{"num_hidden_layers": 12, "hidden_size": 160, "num_attention_heads": 5, "num_key_value_heads": 5, "head_dim": 32, "intermediate_size": 640, "vocab_size": 4096, "hidden_act": "tanh_gelu", "norm": "layernorm", "norm_place": "pre", "norm_eps": 1e-06, "positions": "rope", "rope_theta": 10000.0, "rope_fraction": 1.0, "qk_norm": false, "attn_scale": 0.177, "bias": "all", "tie_word_embeddings": true, "parallel_block": false, "extras": ["capped logits"], "init": "uniform", "init_std_qkv": 0.0534, "init_std_o": 0.0, "init_std_up": 0.0534, "init_std_down": 0.0, "optimizer": "adamw", "learning_rate": 0.00127, "beta1": 0.9, "beta2": 0.98, "weight_decay": 0.043, "lr_head": 0.00511, "max_grad_norm": 2.0, "warmup_steps": 403, "schedule": "wsd", "decay_fraction": 0.879, "decay_shape": "linear", "final_lr_fraction": 0.0, "batch_tokens": 8192, "max_seq_len": 768, "doc_mask": true, "train_tokens": 115100000, "max_steps": 14051, "dataset": "wikipedia_en"}
Each number is 128 + 32 x the weight over its row's rms, rounded and kept within 0 to 255. Layers, rows and columns count from 0. The size above them is the row's rms in percent of the matrix's.

# layer 2 attention query, 160x160, rms 0.101, rows 77-86, columns 0-159
size [ 91  97  99 102  87 140  79 107  78  97]
[[ 88 167 141 151 146 126 125 128 138 139 109 109 172 166 174  92 149 104 152 129 134 132 107  91 147  64 139 130 109  63 160 122 194  61 104 117 137  95  80 139 101  87 106 129 133 160 104 105  94 166 127 187 119 127 146 141  97  84 112 140 153 130 178 110 106 146 112 153 163 185 120 162 158 163 127 152 161 109 131 161  91  92 176 107 127 137 113  70  77 109 114 151 180 104 160 108 173 152 137 156 156 148 168 177 160 118 160  99  56 160 173 118 149 168 144 104 144 162  96 188 158 158 132 109 149 176 111  63 104 107  71 166 167 147 160 124 163 144 148  97  88  99 148 172 114 108 135 108 123 126 147  76  73 186 127  77 128  49 153  88]
 [156 108 118 140 132 146 175 167 148 131 149  99 160  96 125 170 137 124 156 204 131 103 139  80 117 145 142 166 164 112 118 170 149 124 105 137 132 106 122  79 128 107 153 177 211  52 113  95 114 118 148 126  60 154  94 129 158  94  98 144  82 112 110  96  42  88 141 181 138 151 113 174 157 162 127  79 140 169 110 235 115 178  82 155 103  99 165  84 156 132 124 164 142 157 101 132 123  92 120  98 129 194 113 113 177 109 155 109 148 130 154 160 167  92 176 138 151 175 130 157 144 125 152 158 180 101 129 163  89 152 125 165 159  82 119 102 160 149 140 129  75 142 141 119 128  61  82 106 122 107  99 134 136 157  94 186 154 117 122 132]
 [ 98 138 127 140 203 187 129 165 160 182  74 126 130 155 152 122 104 127 186  65 160 150  75  84 188  94 138 137 163  55 121 101 160  89 157 103 149 103  87  93  81 145 162  90 119 129  95 152  84 129 145 182 144 126 117 187 103 140  90  99 153  99 165 119 128 124 101 155 155 167 175 158 127 154 154 146 164  88 140 144 123  97 134 146 129 140  78  94 109 111  91 136 159  59 135  90 128 146 125 149 150 157 163 101 141  56 173  97 105 141 126 140 167 202 166  67 140 165 139 149 149 166 129  99  94 138 119  57 100 129  94 151 125 169 137 126 156 131 148 105 116 114 128 158 148 160 105 104 153 115 125 110 107 200 140 102 186  78 159 152]
 [ 92 139 107 114 153 146 140 136 166 153 126  90 116 150 122 144  70 173 137 144 115 107 114 133 146 113 166 155 141 113  81 129 119 114 124 159 180 105 133  80 102 147 168 127 151 105  65 116  71 103 139 179  87 125 121 224  94 120 163  92 109  48 160 129  78  54 123 186 179 192 112 198 119 133  79 110 177 108 142 180 137 146  93 127 121 135 159 154 159 135 141 147 170 140 125 118 128 135  82  94 154 153 129  51 135  98 170  85  70 172  93 138 123 145 176  96 184 144 110 115 139 135 139 160 161  93 122 115  87 156  75 122 144  91 124 117 144 153 150 115 111  77 118 124 166 106 145 127 141 117 106 122  88 152 155 178 184  99 111 199]
 [128 129 105  73 129 153 138  85 168 153 155 124 111 165 121 107 144 158  79  94 119 126  77 135 190 157 152 122  90 107  68  72 101 113 179  88 156 102 138 144 150  81  94 125  75 147 174 122 128 151  78 132 159  71 120 126 139 204 152  97 169 126 140 113 168 151 116 120 150 120 147  91  95  75 110  75 100  87 121 107 146 118 187 166  90 170 158 210 103 151 144  91  90  88  99 141 129 104 139 172  66 130 155  96 144 162 105  60 136  96 111 100  91 153 151 128 126  64 156 121 113 130 158  90 163  90 137 103 218 153 114  60 150 153 127  92 135 134 146  84 177 110 112 144 165 172 129 103 160 132 124 163 131 123 137 149 150 125  87 138]
 [143 114 109 134 167 150 140 153 165 134 154  88  85 126 145 178  71 115 119 161 149  79 105 121 150 131 156 105 147 102 161 186 159 130  96 152 156 126 129  42 139 127 142 145 173  69  80 143  52 122 136 186 100 168 105 163 104 107 119 109 104  62 112 122  67 104 128 177 131 120 124 195 149 134  89  97 137 174 108 201 133 184  85 148 109 143 157  88 129 126 146 164 162 139 126  93 128  77  93 129 102 184 146  66 142  97 193 140 118 133 141 191 182 101 142  79  98 133 126  89 157 149 171 127 152 126 104 152 130 169 126 158 180  91 142 116 125 184 170 150  77 124 133 151 106 103  79 124 117 110 101 136 118 153 110 175 171  93 115 113]
 [100 110  92 156 151 202  99 179 113 146  91 139 156 177 162 113 111 159 168 121 188 137 131 170 160  81 149 165 100 125  76 108 147  86 150 110  77 128 120 144  89 129 169 101  76 118 110 116 164  98 162 109 131 109 159 187 152 109  72 120 138 140 118 140 126 165 119 168 130 151 147 120 128 169 154 186 114  78 131 175 112 121 142  77 179 166  95 118 135 109 133  88 110  72 142  96 142 158 134  93 170 142 147 141 136  56 103  72  48 121 156 138 176 158 130 104 125 130 111 192 152 147 122 132 100 191 153 114  93 121  89 147 119 181 109  99 129 130 163  99 130 129 175 195 131 163 135 117  83 159 153 173  91 216 135 137 171 112 154 154]
 [106 153  79 121 137 122 122  78 180 176 132  91 102 163 160 172 109 157 129 128 129 108 129 117 207 128 125 162 147 110 109 140  88 129 101 112 138 102 142  97 133 132 188 104 140 153 101 148  54 137 141 196 113 121 145 191  83 146 147  78 141  53 120  95  96  91  99 186 145 177 107 201  83 148 115 118 133 123 161 167 151 136  81 156 134 108 132 114 163 133 148 199 152 127 128 132 141 107  82 121 110 169 125  36  91  65 142  95 102 142 113 152 144 128 150 109 146 148 111 159 140 152 166 157 169  54 101  90 108 171  83 123 148 116 136 130 136 191 116 163 117 119  96 137 145 122  74 134 159 132 118 168 113 182 156 176 174  92  85 150]
 [158 156 132 114 156 129 146  82 126 131 145 107 101 197 116 158  79 177 143 140 168 106 161 146 208 166 133 116 146 101 130 123 121 147  82 163  50  76 108 109 108 149 128 113 117 174  91 153 132 116 131 166 139 181 193 177  81 162 203  80 156 103  85 166 127 126 143 142 153 116 185 120 103  78 113 109 110  84 143 120 123 103 122 117 140 145 132 153  89 117 114 149 184 115 133  75 126 112 147 129  98 119 144  81  98 173  99 122 161  69 112 152 105 121 119  72  82 103 141 100 156 139 171 122 153 131 149  78 152 126 138 118 136 197 219 108  93 129 105 109 129 112 110 181 165 181 107 145  78 115 149 158 125 154 167 143 102  46  94 127]
 [184 155  94 123  78 157 133  72 135 136 119 132  87 181 150 139 116 192 151 137 138  85 154 151 157  95  93 138 129 111 108  93 132 119 164 128  96 110 148 122  80 170 173 112  72 172 143 150  96 105 129 105 132  89 155 188 104 158 120  80 135 144 130  98  99 128  63 124 123  85 160 163 128  76 140 129 125 136 124 119 117 113 150 102 137 132 101 159 184 101 153 143 151 111 140 142  86 136 135  99 116 120 170  84  69 108  73  86 122  70 140 170  69 146 104 119 145  91 113 154 135 178  91 140 114  63 191 126  98 182 106  95 130 174 134 104  82 195  80 114 196 126  88 186 165 139 105 194 133 139 147 208 106 163 125 124 103 155 128 162]]
# layer 2 attention key, 160x160, rms 0.102, rows 77-86, columns 0-159
size [100  74  94  73 113  64 127  65 118 102]
[[168 125 164 143 141 110  57  88 110 124 164 127 128 175 103 152 166  77 132 163 174 130 144 195 114 172 129 119  98 188 162 141 128 106  95 160 157 164  82 160 139 135  94 131 115 165 145 113 126  53  91 155  94 137 113 126 113 141 110 154 132 117 107  96 183  68 123  76  69 163 132 166 115 154 136  88 101 170 118  90 124 119 154 111 112 109 132 140 165 164 168 152 124 144 124  81 142 119 126  78  83 112 116 165 155 142 138 145 100 101 106  74  82 164 126 188  31  99 124 193  79 175 113  75 140 119 115  76 133  98 142 129 120 114 139 160 116 113 140 182 141 126 167 118  94  91 117 125 170 106 158  59 141  59 161  84 151 112 109  96]
 [119 143  97 110 169 139 162  93 113 150 135 147 162  84 119 199 109 149 159 153 134 108 111 106 203  89 156 112  99 123 118 158 151 105 119 169 192  94 153 109 142 136 143 141  92  94  64 141  82 148 149 182 148 115 148 136 166 133 186  63 159  63 132 114  68 133 158 119 122  94 165 187 126 156 149 159 140 123  80 171  93 110 137 153 114 158 178 114  92 119 172 127 131 119  98 164 121 119 132 102 153 216 131  35 174  86  98 161 115 114 145 130 108 114 107  97 116 140 189 138 131 168 164 172 163 151 109 165 149 164 102  97 163 149 108 169 141 207 125 104 128 142 101 119 163 113  86 111 131 144 133 188 109 178 108 117 147 100 104 171]
 [131 156 148 127 137 118 139 123 147 209 121 110 166 124 131 128 159  92 177 110  91 147 141 136 160 128  66 149  83 105 100 150 183  85 183 117 149 114 107 123 150 132 163 149  97 169 112 162 170 105 131 135 144 140 110  71  86 148 139 171 137 114 154  88 172 116 112 168 170 170 204 116 110 142  92 111 132 127 160 115 101 126 136 141 180 140  87  67 130 131 109  97 152 129 119  67 135 133  98  85 188 116 133 119 176  56 173 127 100  84 107 169  90 199 133 169  59  93 110 163 103  70 115 106 144  99 120  62 142 112 116 178 152 104 127 162  73 102 124 110 113 143 172 138 129 156 115  94  98 128 154  59 129 115 163  87  72 107 187 134]
 [163 141  97 118 125  76 123  80 133 146 132 110 126  47 130 151 143 181 160 122  91  98  89 130 219 149  94 130 125  89 161  93 189 131  89  86 120 107 142 149 143 107 206 116 100 159 101 134 122 126 135 160 102 153 123 166 137  93 161 164 141 113 110 141 128 142  90 146 140 155 181 151  66 154  92 172 114 140 180 135  94 102 119 152 126 192  65 111 151 121 172 119 119  56  98 143 129 118 154 163 154 137 142  40 149  90 151 189 122 106 117 163  47 116 142  71 113 144 138 103 117  95 157 185 154 141 136 126 147 135  89 112 144 114 157 166 114 151 150 129 142 143 179 144 117  81 117 168 109 164 132 121  95 136 150 181  53  97 151 167]
 [110 132 118 114 119  75 123 153 144 119 185 144 119  95 114  81 177 110 103 110  78 136 150 120  71 109 127 135 105 167 139 111 142 138 146  68  96 132 135 150 139  89 113 139 170 150 187  91 213 166 104 100 142 118 143  35 128 142 150 128 119 117 107 143 100 141 121 122 114 149 105  29 140 157 148 115 122 148 140 122 187 126 136 161 104 138 145 156 116 157 119 131  78 179 173 148 134  96 109 150 117  31  97 211 124 137 124 107 213 158  71 186 104  95 167 169 166 104  94 106 133  63 126  79 139  84 118 142 157 149 157 120 116  77 112  92 153 104 107 141 109 121  98  86  91 122 136 134 140  97 121 109 127  61 128 128  91 161 155 146]
 [117 166 127 107 151 160 202 113 129 170 146  98 112 121 158 174  89 149 109 124 173  79 105 112 188  98 109 133 155 120 165 145 164 111  77 153 160 127 146 144 138 166 167 161  73 117  87 139  88 181  81 175 144 117  88 112 101 179 179  77 123 106 159 151 117  98 179 154 117 133 111 149 122 144 123 176 147 145  69 120  90 155 145 104  96 150 141 110  87  79 112 176 151 126 117 132 159 139 175 144 111 163 117  17 126 130 119 182  86 137 134 130  77 179 125  96  76 173 135  76  93 138 143 162 131 138 133 123 119 177  66 136 181 134 119 153 112 160 183  91 137 159 126 127 132  80  84 148  89 140 145 129 114 161 169 174 165  77 107 114]
 [115 146 141 148 129 113 133 142 112 125 135 169 142  80 130  96 168 139 125  92  72 182 147 142 100 186 105 136 126 135 106 104 154 104 164 125 170 127 109 136 109  92 134 110 106 154 146 129 234 117 117  87 142 127 172  68 137 142 127 176 146 162 128 107 162 165 126  89 132 144 153  30 136  75 128 157 137 147 151 114 155 125 120 121 163 157  99  96 136 152  78  79 100 141 180  94 111 128 125 137 148  59 131 237 152 127 146 148  85 107 152  89 107 105  97 183 110  85  76 155  75  57 114  92  87 154 126 113 120 137 132 117 101 120 133 121 115  56  85 109 133 116 158  92  86 156 196  90 144 142 183  98 134 128 130  92  77 157 115 113]
 [133 123 155 118 138  98 141 112 166 155 152 101 172  88 137  94 153 160 141 135  79 159 141 126 234 109  97 138 106 102 137 137 140 122 141  84 116 131 126 124 169  99 147 178  69 176 102 135 153 136 135 131 118 171 100 133 113  92 219  91 112  86 118 118 127 148 158 174 147 154 137 185 135 138 117 129 132 122 165 109 119 136  89 145 156 114 144 106 155 156 155 134 147  89  75 206 127 126 116 108 123 142  92  24  61 121 123 159 167 120  83 176  94 112 178 129 151 188  93 104 114 119 181 186 163 113 139 124 140  99  73 135 164 133 129 139 155 138 100 102 146 121 120  73 101  84 145 133  94 104 146 199 137  97 175 195 111 108 185 160]
 [107 147 178 113 141 120 138 131 150 144 134 138 128 127 166  31 189 121 125 109  93 169 116 135 141 139 112 144 132 131 153 106 124 152 124  97 126 128 154 156 140 128  81 149 124 165 107 126 196 168 115  77 151 144 120  48  80 164 184 139 127 106 101 170 137 142 145 108 161 115 143  49 166 107 101  96 136 138 130  78 137 126 139 122 149  82 116 153 138 103 100 106 117 128 153 134 179 159 137 183 145  35 124 181  62 130  93 140 140 142 114 130  80 144 148 147 154 155  93  54 112  63 135  82 124 129 105 127 147  61 155 139 129 115 168 142 113  69  97 135 109  74  88  87 128 136 212 155  90  95 194  95 179  86 156 149 116 122 135 130]
 [100 120 140 130 105 124 156 133 176  84 109 129 102 103 170  98 155 111  74 120  91 138 126 134 175 100 153 176 114 168 146 123 133 132 202 109 115 152 226 168 126 109 173 158 112 185 153 123 149 163 160 117 172 122 131  93 114  90 137 132 117  94  97 112 149 225  90 157 185  81 144  88 142 113 149 148 127  89 121 146 153 128 120 127 132 113  72 142 163  62 120 128 125 116 181 193 123 109 143 143 136  75 137  91  84  96 100 111 156 133  81 163  83 109 134 128 164 146  74 100 142  88 102 132  70 141 154 171 163 144  70 129  91  92 146 118 136  94  92 114 145 103  95 118 124 155 170 171  64 137 161 206 135 114 116 169 101 103 154 171]]